Weights of a small GPT-style language model, trained from scratch on English Wikipedia.
Size: 16 layers, width 256, 12 heads of 32, MLP 832 SwiGLU, vocabulary 2048, 41.3M parameters.
Architecture: rotary positions, biases, untied embeddings, gated attention, a norm inside the MLP, value embeddings, hashed n-gram embeddings, a smear gate, learned residual scales, skips across layers.
Training: a variant of Muon for these matrices, 5414 steps.
Each number is 50 + 10 x the weight over its row's rms, rounded and kept within 0 to 99. Layers, rows and columns count from 0. The size before them is the row's rms in percent of the matrix's.

# v: layer 3 attention value, 384x256, rms 0.306, rows 335-355, columns 64-127
# o: layer 3 attention output (transposed), 384x256, rms 0.333, rows 335-354, columns 64-127
# q: layer 3 attention query, 384x256, rms 0.281, rows 352-383, columns 64-127
# k: layer 3 attention key, 384x256, rms 0.279, rows 352-383, columns 64-127
v335 085:62 60 45 48 54 41 59 45 41 34 38 52 43 48 45 59 52 48 37 35 37 64 54 51 39 48 41 40 45 39 50 61 40 52 71 64 48 55 42 56 55 56 62 44 51 43 48 41 52 52 49 29 56 39 41 38 55 32 41 60 50 62 44 66
o335 083:35 38 58 50 38 58 36 43 43 55 43 43 31 77 54 42 42 34 63 47 56 26 44 55 52 43 51 51 53 57 51 48 38 63 40 45 57 47 53 45 40 44 54 63 37 53 49 49 48 59 52 56 47 58 50 60 47 57 53 40 60 59 53 63
v336 095:55 51 58 35 26 43 46 39 44 45 54 42 72 79 55 47 41 56 47 64 50 45 51 63 42 40 49 54 52 44 68 48 39 55 26 38 51 38 52 32 60 55 54 60 52 49 42 55 54 48 41 32 49 48 55 59 64 57 39 53 63 63 49 57
o336 090:48 45 44 50 67 41 62 74 55 49 40 72 39 39 42 41 60 43 47 38 56 51 61 50 57 66 43 47 50 43 46 32 56 68 55 43 42 64 44 63 44 44 43 44 56 44 58 25 42 54 57 60 55 59 47 60 38 31 50 48 37 48 57 59
v337 088:51 30 46 44 66 60 41 44 51 73 62 49 35 43 39 50 51 50 66 60 63 58 57 35 49 61 50 60 51 33 61 43 63 56 32 42 46 48 43 40 54 55 57 39 51 36 61 53 56 24 43 40 58 42 56 49 55 48 51 37 45 57 62 61
o337 090:53 41 65 58 46 46 57 45 67 38 43 59 66 50 52 44 58 51 64 56 44 53 65 71 36 43 51 50 64 57 35 69 45 51 73 43 53 56 54 52 61 50 47 61 41 47 45 58 40 58 47 49 33 52 37 61 43 38 55 49 56 64 51 54
v338 093:41 56 38 38 48 55 57 40 25 49 52 60 54 47 51 59 54 67 39 64 36 56 40 61 48 42 42 57 39 44 63 58 40 67 57 40 64 46 58 60 34 45 55 58 63 61 41 66 54 53 54 35 71 47 39 53 66 51 63 42 47 26 55 57
o338 095:77 48 60 52 51 54 42 75 47 51 42 53 39 62 57 39 56 34 48 33 53 43 51 45 51 56 38 34 46 50 54 39 53 55 43 62 46 30 46 38 62 55 46 50 54 68 57 35 51 44 36 67 48 68 58 49 43 49 47 66 61 54 51 45
v339 083:43 38 50 51 46 55 55 51 41 57 54 40 52 46 47 46 50 50 67 57 54 69 34 42 40 63 54 63 52 43 58 38 46 52 65 43 67 54 42 60 71 45 46 47 63 54 57 33 59 31 53 35 52 46 42 42 36 38 48 56 61 59 49 43
o339 081:51 52 66 50 44 48 37 34 62 51 42 61 44 60 63 57 46 52 30 40 48 42 48 47 58 33 36 48 50 50 41 53 60 39 24 51 34 37 58 54 41 52 48 63 44 55 53 65 37 44 55 71 49 46 46 52 74 43 63 59 57 56 51 44
v340 086:39 47 53 52 63 53 44 39 59 52 67 55 41 48 52 56 45 46 52 51 66 42 30 56 35 52 59 58 55 45 29 61 47 59 50 59 31 44 45 54 37 63 58 44 57 72 55 49 40 54 51 42 38 45 41 53 56 61 55 51 56 52 44 53
o340 086:50 39 42 51 49 41 47 61 38 48 24 66 53 58 41 48 36 55 45 52 38 59 94 59 52 45 50 59 44 50 72 44 52 43 59 46 61 39 57 46 57 50 63 52 52 39 56 45 53 47 39 64 57 56 50 38 42 49 38 47 43 56 61 47
v341 086:67 54 52 46 59 43 59 52 25 55 63 41 43 45 55 34 53 57 44 47 52 38 39 61 57 63 60 33 35 52 38 56 53 45 67 61 59 43 47 69 40 45 52 48 44 48 51 51 62 43 56 40 53 57 45 51 53 55 65 55 39 54 54 52
o341 091:36 49 52 47 40 59 46 52 70 46 37 67 48 63 31 72 51 44 46 43 53 55 60 42 38 37 55 53 49 60 68 51 39 28 52 28 53 58 40 35 34 63 40 48 48 54 47 48 62 56 66 43 32 51 57 26 42 57 47 55 59 61 40 65
v342 089:68 42 58 57 67 64 52 72 70 46 63 42 53 41 56 48 45 55 42 37 60 58 34 60 56 38 49 42 52 66 48 73 48 37 55 62 56 52 31 59 43 54 55 44 47 49 53 68 54 59 46 54 44 54 47 57 54 56 65 37 35 40 36 43
o342 093:42 52 50 55 30 49 59 34 41 45 59 57 52 54 34 39 51 41 59 65 52 46 67 30 49 54 56 52 48 28 63 50 40 63 46 48 63 73 47 49 53 43 48 51 38 53 39 46 48 52 58 45 54 64 32 57 61 41 37 51 54 63 48 63
v343 095:48 47 43 64 60 51 45 37 40 46 45 66 43 50 72 42 43 29 55 51 52 56 39 38 52 52 41 50 31 47 55 52 44 51 50 62 56 55 41 60 39 30 45 59 75 42 47 22 41 46 35 53 49 47 62 58 59 49 67 46 55 50 39 41
o343 098:42 56 59 55 57 39 39 58 39 56 50 40 52 59 32 55 48 54 53 36 49 62 42 51 55 58 58 62 51 48 50 35 38 43 59 33 49 50 41 39 54 59 58 42 44 50 50 50 58 48 57 44 51 41 51 52 47 59 49 57 35 45 61 57
v344 088:52 58 38 56 39 43 40 43 79 59 56 57 60 41 60 54 50 46 40 49 58 54 55 47 48 60 37 47 54 61 45 51 54 44 57 45 45 63 47 63 25 45 47 43 53 53 51 51 46 24 52 33 60 28 42 42 56 38 46 48 50 47 55 61
o344 100:55 44 40 49 40 57 70 48 49 47 52 33 55 53 41 54 68 44 59 47 48 56 47 67 49 54 66 55 47 51 44 51 55 51 38 60 29 46 49 33 75 61 58 53 38 55 53 56 42 65 62 50 46 53 58 60 53 54 53 44 40 46 31 52
v345 088:61 49 29 56 45 37 46 55 33 57 57 71 46 58 34 51 44 35 44 41 48 32 86 42 46 40 38 50 56 52 56 51 40 39 61 63 54 58 51 63 39 54 75 39 44 52 49 47 65 54 48 50 54 37 47 62 60 51 64 57 50 39 36 55
o345 092:44 50 66 54 73 64 51 31 60 42 65 46 55 51 62 62 59 51 46 60 60 57 26 52 58 50 51 55 51 61 51 52 60 58 48 40 53 48 47 50 61 54 36 53 59 42 40 47 42 59 45 55 69 43 44 51 51 50 29 49 65 55 68 44
v346 088:41 46 55 68 47 61 50 57 55 55 57 31 43 40 42 43 50 60 61 60 50 50 59 50 47 38 70 57 63 51 39 41 56 53 51 57 62 69 51 73 50 56 56 61 70 44 37 42 44 53 57 68 50 69 58 43 51 53 68 54 44 66 48 51
o346 096:43 57 38 39 56 70 46 28 49 53 45 49 59 39 53 55 54 48 49 38 48 51 47 53 42 50 41 60 44 52 44 57 58 47 55 60 50 51 54 46 55 33 38 58 59 54 61 62 36 44 46 40 55 23 47 43 31 44 30 44 46 36 41 47
v347 087:50 44 53 48 47 57 46 49 41 63 53 65 40 61 43 39 47 53 52 60 54 45 71 46 52 46 46 59 51 57 51 59 69 52 58 63 46 57 33 38 36 36 42 58 59 62 55 37 56 58 27 41 43 43 40 50 43 47 48 35 26 56 57 47
o347 094:58 43 51 50 56 48 60 47 42 38 40 58 56 49 53 46 46 39 35 62 69 43 50 61 41 56 64 37 43 42 42 56 32 45 48 44 53 54 60 64 61 57 51 51 47 32 31 65 54 48 61 45 57 45 49 58 54 51 42 60 62 51 36 50
v348 085:53 68 50 47 40 45 53 56 47 46 42 56 37 48 59 42 47 32 43 60 43 60 54 46 47 31 50 48 51 61 43 17 45 61 50 60 64 25 35 67 35 54 38 42 53 48 42 67 44 60 38 58 54 43 50 72 61 67 45 62 42 45 47 64
o348 082:49 51 42 33 51 65 63 54 39 42 68 43 45 58 27 65 64 62 50 35 43 53 42 74 41 52 55 64 52 38 52 69 66 44 47 55 53 74 34 42 31 45 56 46 58 46 42 48 50 53 54 53 56 42 58 48 39 34 48 37 62 48 46 50
v349 088:45 51 50 49 45 48 47 44 49 52 39 51 48 52 38 60 38 56 53 30 55 46 52 59 55 42 46 63 53 53 49 46 39 58 55 48 55 57 30 72 68 44 44 61 47 35 53 59 43 37 62 54 49 55 41 45 61 31 46 40 52 53 43 57
o349 092:44 50 55 45 65 46 51 55 53 48 48 50 64 52 70 56 67 51 45 46 53 66 46 39 42 49 56 46 46 53 60 62 77 46 40 49 51 48 71 40 34 47 46 37 59 48 49 39 38 52 56 47 44 58 49 48 48 69 49 53 51 49 56 40
v350 092:41 45 48 53 38 34 52 59 66 55 45 41 45 31 61 46 57 51 49 69 52 51 47 58 57 55 49 51 41 43 50 45 54 52 52 43 59 47 55 52 69 46 54 33 53 48 33 36 42 50 51 65 46 68 41 50 46 50 50 34 58 38 37 44
o350 094:47 38 47 45 39 60 56 37 34 55 51 31 45 50 42 56 50 57 50 56 54 46 39 28 42 44 56 53 43 65 61 60 50 54 49 73 50 38 47 57 39 52 33 64 41 47 61 56 61 44 48 64 66 25 67 52 47 45 48 67 36 61 62 52
v351 093:53 52 49 50 58 48 62 57 52 57 41 55 51 54 57 49 63 47 50 52 35 40 72 56 71 46 63 47 50 40 40 47 49 55 32 49 48 39 54 55 40 39 59 54 37 51 45 33 45 59 44 44 65 47 59 72 65 47 63 53 61 35 52 55
o351 099:49 49 41 42 41 48 36 41 39 58 55 45 45 47 60 51 58 41 65 70 56 55 40 38 42 49 39 51 39 53 62 55 34 45 65 38 49 56 54 56 59 44 37 59 64 47 35 60 43 51 47 55 51 44 50 58 43 55 41 47 31 49 55 51
q352 071:47 50 65 45 30 52 45 60 42 34 41 56 37 37 55 59 49 40 64 53 43 55 64 53 66 58 64 65 52 42 50 53 65 53 52 61 65 36 44 51 78 49 54 57 46 41 50 36 66 30 55 61 40 65 38 44 48 43 43 48 47 33 63 62
k352 060:55 55 48 40 52 58 51 48 62 55 52 30 54 63 52 31 50 48 54 31 49 59 58 54 44 61 27 47 51 65 64 52 52 35 48 43 33 60 56 45 47 50 61 47 32 62 32 71 39 53 47 41 52 31 56 46 78 66 46 47 33 49 55 34
q353 076:53 40 52 48 52 48 50 41 50 62 53 45 59 58 48 61 52 66 60 49 63 36 44 54 42 45 46 41 55 46 46 45 44 38 57 37 40 50 61 44 37 65 55 37 41 61 52 70 46 60 54 47 38 38 71 51 47 58 37 47 58 69 35 42
k353 076:51 51 55 61 50 52 52 41 51 44 54 70 66 66 44 45 48 59 46 54 45 56 57 37 46 49 46 60 38 33 58 60 29 35 54 60 64 62 36 56 35 45 52 61 55 44 53 47 59 62 46 64 46 64 49 54 60 37 60 57 58 44 39 49
q354 074:30 51 48 53 57 34 38 63 36 45 50 47 42 44 51 48 62 31 63 54 54 62 47 50 60 47 61 39 38 48 44 39 54 66 49 56 58 49 31 42 51 72 47 58 39 47 51 37 61 28 40 62 41 57 45 48 49 50 51 47 65 51 56 51
k354 064:56 42 48 54 31 52 63 52 57 51 46 47 45 54 50 63 44 37 46 35 47 39 56 36 46 29 45 47 40 56 36 44 36 59 49 41 44 31 55 51 48 35 59 60 59 54 62 43 61 50 46 50 62 49 39 52 38 58 73 51 50 44 44 45
q355 095:45 48 50 61 56 50 44 46 40 70 63 40 57 52 41 63 47 51 73 56 42 43 36 52 59 50 44 51 36 42 45 51 50 48 43 50 36 76 53 60 34 64 39 53 43 48 53 54 40 61 52 42 43 59 58 69 48 51 53 45 58 77 35 44
k355 087:67 58 50 60 43 42 38 52 57 64 51 50 56 61 44 53 55 60 54 55 56 43 41 37 49 32 49 41 39 46 47 53 35 37 65 45 54 48 50 39 42 48 47 59 42 52 46 36 42 53 57 56 45 48 40 45 39 44 42 54 61 47 48 33
q356 097:59 55 51 57 50 56 50 53 55 60 63 48 64 54 43 58 46 60 75 52 46 57 35 46 53 56 31 54 53 50 35 55 44 58 45 48 47 73 43 49 51 57 33 52 43 42 34 38 36 62 67 39 61 50 59 56 49 46 50 54 39 62 50 47
k356 074:60 60 49 61 44 62 38 54 62 53 39 54 48 51 38 38 55 52 39 41 50 48 45 52 50 39 62 44 65 52 50 48 49 46 34 65 41 58 58 38 45 44 67 42 44 49 33 44 48 38 41 53 34 55 52 52 75 46 42 38 60 50 53 32
q357 104:45 52 44 47 48 49 55 48 56 52 55 57 52 46 65 35 48 58 51 34 57 55 52 45 43 57 58 43 59 60 49 42 52 51 60 54 65 41 43 46 57 46 58 54 51 53 60 54 48 39 25 60 60 45 58 40 52 58 53 58 37 46 61 58
k357 086:43 54 61 35 56 46 50 43 37 32 42 51 47 40 56 52 69 52 56 53 37 58 62 51 61 67 44 57 44 51 62 50 66 43 63 52 54 48 68 67 55 59 41 47 53 37 55 51 54 57 46 55 53 52 52 55 50 66 52 44 36 33 58 77
q358 088:61 76 39 49 62 55 63 37 42 50 42 45 37 42 49 45 63 43 51 53 49 44 54 50 71 37 46 43 67 59 51 56 42 77 59 45 55 42 37 50 64 61 60 39 45 59 43 54 47 52 59 64 29 34 63 46 55 70 40 39 63 54 50 51
k358 087:39 52 53 42 54 42 59 47 76 59 49 37 37 48 54 48 54 51 43 31 62 42 60 37 32 44 63 37 45 48 27 45 50 61 46 49 52 64 42 42 62 28 50 49 69 57 47 59 63 54 53 46 35 57 63 44 53 48 71 50 34 48 59 55
q359 103:41 56 64 60 42 49 34 61 45 48 65 45 37 42 50 57 65 42 57 48 36 49 37 59 58 62 45 59 39 58 46 57 65 53 62 40 62 59 52 56 45 48 65 48 52 61 62 44 69 60 21 49 63 52 58 50 45 57 64 51 22 52 55 33
k359 095:53 36 56 46 55 41 43 51 54 42 36 36 44 46 58 53 46 63 42 45 44 39 50 55 66 66 48 55 64 65 48 40 68 48 53 31 37 55 60 51 78 57 54 52 63 30 49 53 48 51 55 53 57 53 57 53 33 45 58 44 35 46 44 60
q360 124:43 57 47 41 63 41 69 45 47 41 49 43 61 52 43 41 54 47 56 56 55 64 42 54 43 58 53 54 51 45 42 65 42 60 32 45 53 51 43 61 57 45 45 62 45 42 55 43 67 41 74 45 38 52 55 61 52 43 54 47 58 41 57 53
k360 132:41 43 48 49 49 44 37 50 29 36 60 52 53 51 52 28 55 32 41 33 46 52 50 51 43 43 48 41 44 41 47 53 54 71 74 49 57 55 39 52 68 40 39 55 55 45 47 33 55 57 67 58 67 49 48 42 52 26 75 44 41 63 64 66
q361 133:57 53 59 48 56 61 56 63 57 49 46 54 25 42 50 50 46 23 38 46 49 49 70 46 33 42 36 70 48 46 25 39 56 43 52 48 50 48 50 61 54 42 41 50 59 67 52 36 43 61 74 37 64 58 71 57 57 47 61 58 43 37 54 49
k361 105:43 61 46 65 61 66 53 47 31 48 50 58 36 42 67 50 50 45 55 51 47 50 55 42 44 46 47 62 53 31 45 52 40 36 53 46 58 52 55 69 30 26 37 51 61 65 59 36 69 58 56 44 75 63 53 49 60 43 50 56 51 48 50 60
q362 101:39 66 47 32 53 57 49 53 72 43 44 53 33 48 63 43 51 50 14 51 61 35 47 39 47 55 50 46 63 40 58 43 35 49 46 37 42 47 43 36 58 45 41 49 60 45 48 46 65 49 57 59 34 41 42 55 43 70 47 35 58 63 52 51
k362 113:67 58 35 48 53 60 49 41 58 61 43 40 48 46 71 46 55 47 45 41 30 45 35 29 56 38 66 47 64 46 77 54 44 32 45 44 43 46 54 17 57 50 52 46 54 54 56 41 64 57 47 51 51 58 55 37 44 57 44 47 41 61 60 48
q363 119:47 41 40 42 73 48 62 43 44 31 55 36 64 54 42 60 35 57 48 36 44 51 38 66 57 60 50 46 35 60 33 50 64 48 38 51 59 68 45 60 44 60 50 70 54 50 55 65 46 56 25 36 68 68 29 64 52 39 57 48 44 36 42 53
k363 117:48 39 56 46 62 51 49 54 49 53 52 44 57 57 39 61 51 61 60 47 46 56 40 66 48 43 57 69 38 54 44 37 58 47 43 55 60 67 41 71 25 59 64 68 54 49 50 47 39 49 32 43 63 55 34 67 43 50 55 52 43 29 38 48
q364 122:41 69 45 56 28 54 71 67 37 55 55 59 49 39 57 52 54 41 70 63 40 40 47 48 56 61 44 57 56 45 53 57 37 52 55 59 40 48 35 64 51 58 60 67 48 60 51 55 52 45 37 48 59 55 40 42 49 56 52 66 48 46 46 51
k364 117:29 61 17 51 45 45 66 48 40 58 44 52 51 34 49 51 42 34 66 73 51 51 51 50 42 55 57 57 50 35 48 56 43 52 56 49 47 48 37 59 57 50 55 57 49 57 25 63 38 40 46 53 53 47 39 52 54 48 42 81 47 37 61 51
q365 121:46 44 52 54 68 69 52 55 52 46 62 53 46 48 51 49 43 63 44 59 48 38 39 34 43 62 50 61 46 53 48 49 49 47 35 54 45 55 48 60 42 50 40 55 43 59 64 65 52 55 36 26 62 58 38 34 63 50 59 53 56 55 55 34
k365 116:41 58 43 41 62 70 41 45 61 48 50 60 52 46 59 51 48 55 50 63 48 44 60 51 30 51 36 67 55 39 38 46 56 52 34 37 54 44 54 48 66 56 50 54 48 56 60 49 45 45 49 33 40 55 45 48 50 55 58 55 71 65 62 36
q366 123:27 40 49 41 60 49 50 25 51 45 53 48 55 60 73 53 53 68 39 62 68 57 34 52 46 64 54 49 57 50 50 64 60 50 51 26 55 41 50 63 53 38 37 48 50 47 52 59 54 61 57 51 55 57 58 44 50 57 58 66 57 61 57 56
k366 127:42 62 59 39 47 42 48 49 33 37 56 45 49 49 65 56 42 48 39 72 58 66 46 60 52 65 60 55 44 50 77 59 56 43 54 50 39 43 66 45 41 49 53 42 40 44 68 60 54 58 50 43 60 43 48 49 56 49 58 43 49 69 61 41
q367 138:33 38 51 36 57 49 37 45 38 47 64 62 58 53 55 58 49 65 54 61 63 54 52 52 27 51 54 58 60 39 61 69 55 39 35 48 48 53 67 58 36 47 42 51 62 38 49 29 56 60 67 43 67 50 62 57 43 48 43 65 53 39 36 54
k367 130:28 55 54 59 54 70 47 57 32 43 56 61 68 54 66 55 46 60 48 75 51 58 44 46 46 60 48 57 47 40 52 66 63 32 40 49 40 42 69 66 29 38 58 53 40 42 66 42 50 54 52 57 54 60 43 62 52 40 32 61 55 38 34 40
q368 085:46 55 45 50 62 62 44 62 45 50 50 67 55 38 52 45 52 47 45 49 35 59 44 46 59 53 58 57 23 67 30 49 50 63 54 56 57 55 38 52 50 44 29 53 44 46 42 28 62 16 39 53 61 55 46 44 56 50 50 47 65 45 48 50
k368 076:37 43 48 49 52 44 63 68 52 40 42 49 32 56 57 61 47 35 36 48 41 63 53 51 52 51 37 48 52 54 55 56 59 52 55 58 32 46 59 49 50 53 48 38 56 59 53 53 54 44 63 57 54 63 39 46 54 61 53 50 27 49 47 60
q369 079:56 39 57 31 37 57 53 37 35 46 43 58 44 45 53 48 37 56 46 55 60 42 64 55 44 64 39 53 58 37 80 52 50 50 53 48 55 42 54 41 77 48 68 54 56 59 48 62 50 60 49 47 54 43 52 45 53 50 34 52 47 39 53 60
k369 082:49 37 47 52 67 62 51 47 59 41 48 54 49 58 47 42 40 44 51 31 56 51 61 43 36 62 46 45 63 54 49 60 54 37 50 42 40 59 62 65 62 45 45 51 55 45 44 45 40 46 44 58 44 59 60 46 49 60 54 60 36 43 42 56
q370 095:45 45 40 55 64 59 57 57 50 57 62 41 63 54 42 60 46 59 67 49 37 64 46 42 58 50 53 48 43 59 38 43 44 53 39 51 38 68 62 66 28 59 26 48 28 41 53 49 42 55 55 37 56 57 45 61 53 58 60 48 52 59 42 40
k370 085:62 48 50 57 36 40 34 49 58 62 54 49 58 44 31 46 69 72 55 55 52 49 37 45 47 27 64 49 47 46 53 46 50 37 46 41 56 35 52 33 36 61 46 69 41 52 54 37 45 51 52 46 21 56 61 54 41 37 38 37 53 44 36 36
q371 068:66 47 36 45 50 57 48 57 58 56 57 49 66 52 63 39 38 81 57 38 37 52 52 59 39 54 47 56 60 60 41 58 45 37 46 48 45 48 47 61 57 39 33 50 60 64 49 51 36 56 51 38 50 49 51 51 69 52 59 49 29 23 52 49
k371 071:60 68 61 34 50 56 57 62 45 55 47 56 41 61 43 44 56 37 44 65 50 62 45 48 51 60 44 65 35 47 61 60 58 65 60 51 55 67 48 49 56 59 40 52 38 63 55 51 61 74 34 62 49 57 66 46 48 45 33 48 32 68 52 55
q372 091:55 47 52 35 56 54 40 55 51 49 56 45 51 44 62 43 45 61 41 35 59 49 52 52 38 45 44 54 65 56 44 54 52 50 59 53 60 36 46 45 69 34 49 53 63 60 63 47 47 53 41 60 62 30 61 44 45 52 57 54 32 42 67 55
k372 088:54 54 50 32 42 51 72 49 53 42 28 54 52 42 51 52 49 23 61 52 41 56 59 56 53 75 40 47 45 53 55 49 61 58 48 51 46 60 40 48 64 40 52 44 56 42 40 50 54 53 47 59 57 53 46 52 44 52 44 68 33 44 60 71
q373 089:39 35 52 50 39 51 59 42 54 51 35 76 55 44 48 51 41 41 41 65 47 36 57 67 67 60 63 48 62 56 75 45 44 44 38 54 55 34 47 63 47 42 63 33 36 57 45 56 47 38 49 53 45 46 36 39 56 41 51 47 56 39 49 54
k373 079:38 29 33 66 62 46 32 47 61 47 44 63 42 52 45 37 50 58 53 49 49 53 62 49 42 49 58 51 42 42 52 49 69 42 52 52 38 50 50 39 27 62 61 63 59 60 56 65 52 44 39 41 53 46 57 62 57 35 42 71 43 45 62 59
q374 091:58 37 54 50 48 61 49 46 55 58 49 39 46 45 58 43 47 43 50 38 32 53 41 56 58 57 51 47 57 55 63 43 58 34 75 55 50 46 55 39 59 47 60 42 49 57 54 55 60 56 34 65 62 49 61 47 56 68 56 45 35 40 50 52
k374 100:58 57 54 26 51 50 75 47 55 50 51 48 53 48 57 47 54 49 63 57 45 42 50 53 48 62 41 52 46 54 58 51 56 61 46 39 48 43 44 56 57 52 43 50 54 54 63 53 50 50 56 64 54 36 55 46 42 58 42 51 47 32 45 59
q375 102:46 63 38 27 55 62 49 45 56 59 47 44 45 39 54 57 39 47 43 53 46 44 66 51 59 47 59 40 50 68 61 47 47 42 43 49 38 37 64 57 44 37 42 48 44 69 55 59 44 48 21 46 55 52 33 50 49 40 42 53 56 43 59 58
k375 111:55 42 67 50 54 44 41 55 49 55 62 57 54 48 56 61 32 48 46 36 62 36 49 38 39 52 64 46 52 44 43 54 43 54 49 39 53 54 46 59 55 34 45 49 53 38 70 39 58 62 38 59 54 51 55 61 35 50 63 61 55 21 53 46
q376 101:56 51 66 44 56 68 58 50 57 57 42 43 41 53 43 68 50 33 60 63 22 59 51 53 61 44 40 55 47 47 62 54 64 48 45 51 36 48 58 49 37 70 58 43 39 55 50 57 64 66 32 43 59 47 42 58 51 70 40 39 38 40 44 53
k376 129:40 49 34 33 45 59 70 30 55 41 61 47 47 42 48 47 61 33 43 57 44 56 60 37 50 57 59 37 41 54 49 57 57 47 56 50 40 38 65 72 60 46 45 43 52 61 50 53 43 49 58 44 48 65 48 45 54 61 61 45 46 64 43 68
q377 112:44 44 46 49 59 55 46 57 31 41 42 48 45 53 36 54 60 43 61 61 54 41 63 35 41 37 41 66 49 31 36 41 42 44 50 45 35 44 54 41 37 64 43 62 69 57 53 48 47 48 54 51 51 67 42 49 45 61 51 80 46 36 69 80
k377 123:59 60 41 36 59 59 49 55 40 37 42 67 49 42 47 47 61 41 45 60 45 51 63 29 36 47 55 58 48 45 47 45 59 37 50 41 43 52 53 49 48 52 51 60 70 61 50 44 46 41 56 57 53 72 56 52 52 46 57 52 63 31 50 60
q378 107:42 49 61 62 56 44 46 61 53 41 51 48 43 53 56 53 43 42 48 69 54 58 53 32 55 62 42 66 57 34 63 44 42 25 54 37 48 52 53 43 34 57 55 50 70 56 32 36 56 64 63 54 41 73 58 54 41 52 51 48 61 40 42 65
k378 117:38 44 56 48 62 60 62 44 66 44 52 41 55 75 40 54 49 45 56 54 44 64 38 49 59 44 65 67 50 27 58 39 47 33 61 32 34 63 50 52 60 58 46 57 54 61 55 35 34 55 58 52 51 63 53 35 53 61 48 52 46 48 45 69
q379 123:28 37 36 46 42 48 67 37 59 29 55 55 55 31 54 60 27 46 43 67 55 51 58 23 60 62 62 59 37 42 43 45 46 54 40 54 38 63 55 72 40 40 44 36 48 45 43 45 59 50 39 43 58 67 31 55 63 42 55 57 44 61 37 50
k379 126:37 54 57 53 42 43 52 46 51 55 55 50 57 35 32 46 26 52 63 83 56 39 60 34 45 66 62 47 52 45 47 50 36 50 46 57 40 52 49 46 48 56 47 57 49 45 57 56 53 53 35 48 51 57 39 53 47 51 43 64 45 52 44 46
q380 114:49 61 46 59 50 46 40 67 46 46 54 38 60 47 52 45 42 68 42 31 55 61 53 52 42 59 44 58 49 53 56 40 56 65 44 55 69 56 50 47 52 15 35 50 33 36 69 35 45 47 46 49 44 67 44 52 67 48 64 63 46 38 37 45
k380 125:40 54 38 52 58 46 51 35 29 50 51 50 45 61 46 56 44 60 39 55 37 51 54 59 36 70 58 47 28 31 53 60 57 46 53 48 62 71 45 56 62 33 43 42 31 56 65 48 45 64 50 45 70 64 41 50 61 49 79 59 40 45 45 58
q381 112:58 54 53 59 50 52 54 48 51 44 48 64 51 35 41 60 53 41 49 39 47 51 47 38 59 47 53 61 42 43 33 45 48 43 43 62 50 48 35 43 57 45 52 51 39 61 34 61 59 50 54 44 58 59 28 58 47 59 33 65 51 45 39 46
k381 131:42 61 61 62 63 56 49 61 36 57 52 45 47 47 40 64 57 48 53 48 49 56 52 42 66 50 57 56 42 36 61 44 50 53 62 60 68 64 49 60 53 54 55 62 49 66 28 47 34 59 55 47 48 59 48 56 65 39 39 55 38 49 46 45
q382 114:48 64 38 33 50 47 53 39 40 39 62 56 57 38 52 46 42 49 41 66 62 60 39 30 39 67 61 53 49 48 65 61 40 43 52 48 55 47 55 59 52 33 39 52 18 45 62 27 69 52 57 42 42 63 52 59 46 37 49 51 53 39 45 66
k382 117:46 48 40 48 73 49 65 45 52 28 49 44 54 46 48 47 46 53 27 62 57 49 46 27 31 71 54 42 42 43 50 39 51 48 32 39 45 57 56 53 57 27 32 48 36 47 43 39 54 38 59 58 46 55 54 47 51 36 44 58 40 40 42 54
q383 128:53 37 46 60 56 46 54 59 56 57 29 48 52 35 47 42 52 65 62 33 40 57 59 47 43 55 26 51 52 43 48 38 47 40 56 63 39 68 42 48 58 29 60 55 46 49 41 37 30 47 57 47 59 41 43 59 58 56 46 52 41 33 47 28
k383 115:56 39 54 53 71 48 41 53 41 53 48 46 30 60 47 56 53 49 65 44 29 61 45 46 50 62 37 39 50 49 49 45 63 64 68 68 47 53 39 53 43 35 55 45 50 78 45 64 32 50 33 48 55 42 51 53 58 59 59 59 33 32 34 54
v352 099:48 43 55 59 48 31 38 55 62 56 59 37 63 52 46 46 41 66 65 65 63 35 62 51 58 40 51 58 53 69 42 51 50 41 50 39 56 45 50 53 51 49 55 59 32 43 39 59 57 69 54 55 40 66 56 60 57 35 46 60 56 60 49 46
o352 096:54 54 73 62 61 54 43 58 49 58 54 31 65 39 47 42 52 51 51 39 54 49 63 79 53 50 59 44 35 55 38 47 66 39 51 72 55 45 49 43 46 59 67 57 37 47 39 62 48 67 52 64 55 52 50 52 46 66 45 35 51 55 48 41
v353 102:49 62 51 52 40 41 50 37 41 51 57 59 52 37 39 36 48 65 41 52 44 45 51 37 62 41 48 33 42 63 56 53 72 43 46 40 63 47 44 57 56 47 47 26 23 33 39 21 60 52 46 50 60 50 46 69 47 47 51 51 52 42 44 52
o353 095:46 65 56 40 62 51 63 30 66 53 42 45 42 39 52 52 64 46 46 51 24 49 43 53 53 50 42 42 56 61 52 42 63 54 51 50 56 50 46 57 59 40 53 40 58 33 45 37 40 49 62 46 39 57 64 62 45 62 47 45 56 40 32 50
v354 111:55 55 52 44 50 65 60 40 64 67 58 58 50 34 44 45 58 52 58 36 42 37 55 38 62 32 59 71 45 50 38 52 45 57 48 35 49 38 69 78 59 45 52 44 55 52 34 65 47 43 65 36 58 43 44 42 48 60 48 37 60 42 48 51
o354 105:52 60 43 37 53 48 50 49 66 57 52 65 45 40 45 53 73 41 40 45 40 29 58 47 57 61 28 66 51 60 56 60 49 55 54 47 55 41 53 74 47 55 73 37 41 52 68 48 46 43 60 46 45 56 28 35 49 54 35 46 47 43 54 43
v355 102:49 41 58 45 57 43 55 45 41 53 36 45 67 41 57 44 65 43 50 52 31 37 65 39 58 62 50 54 65 48 46 50 49 50 52 66 48 41 51 39 51 45 40 31 58 37 42 52 50 46 68 56 60 42 31 47 61 44 58 67 41 66 62 54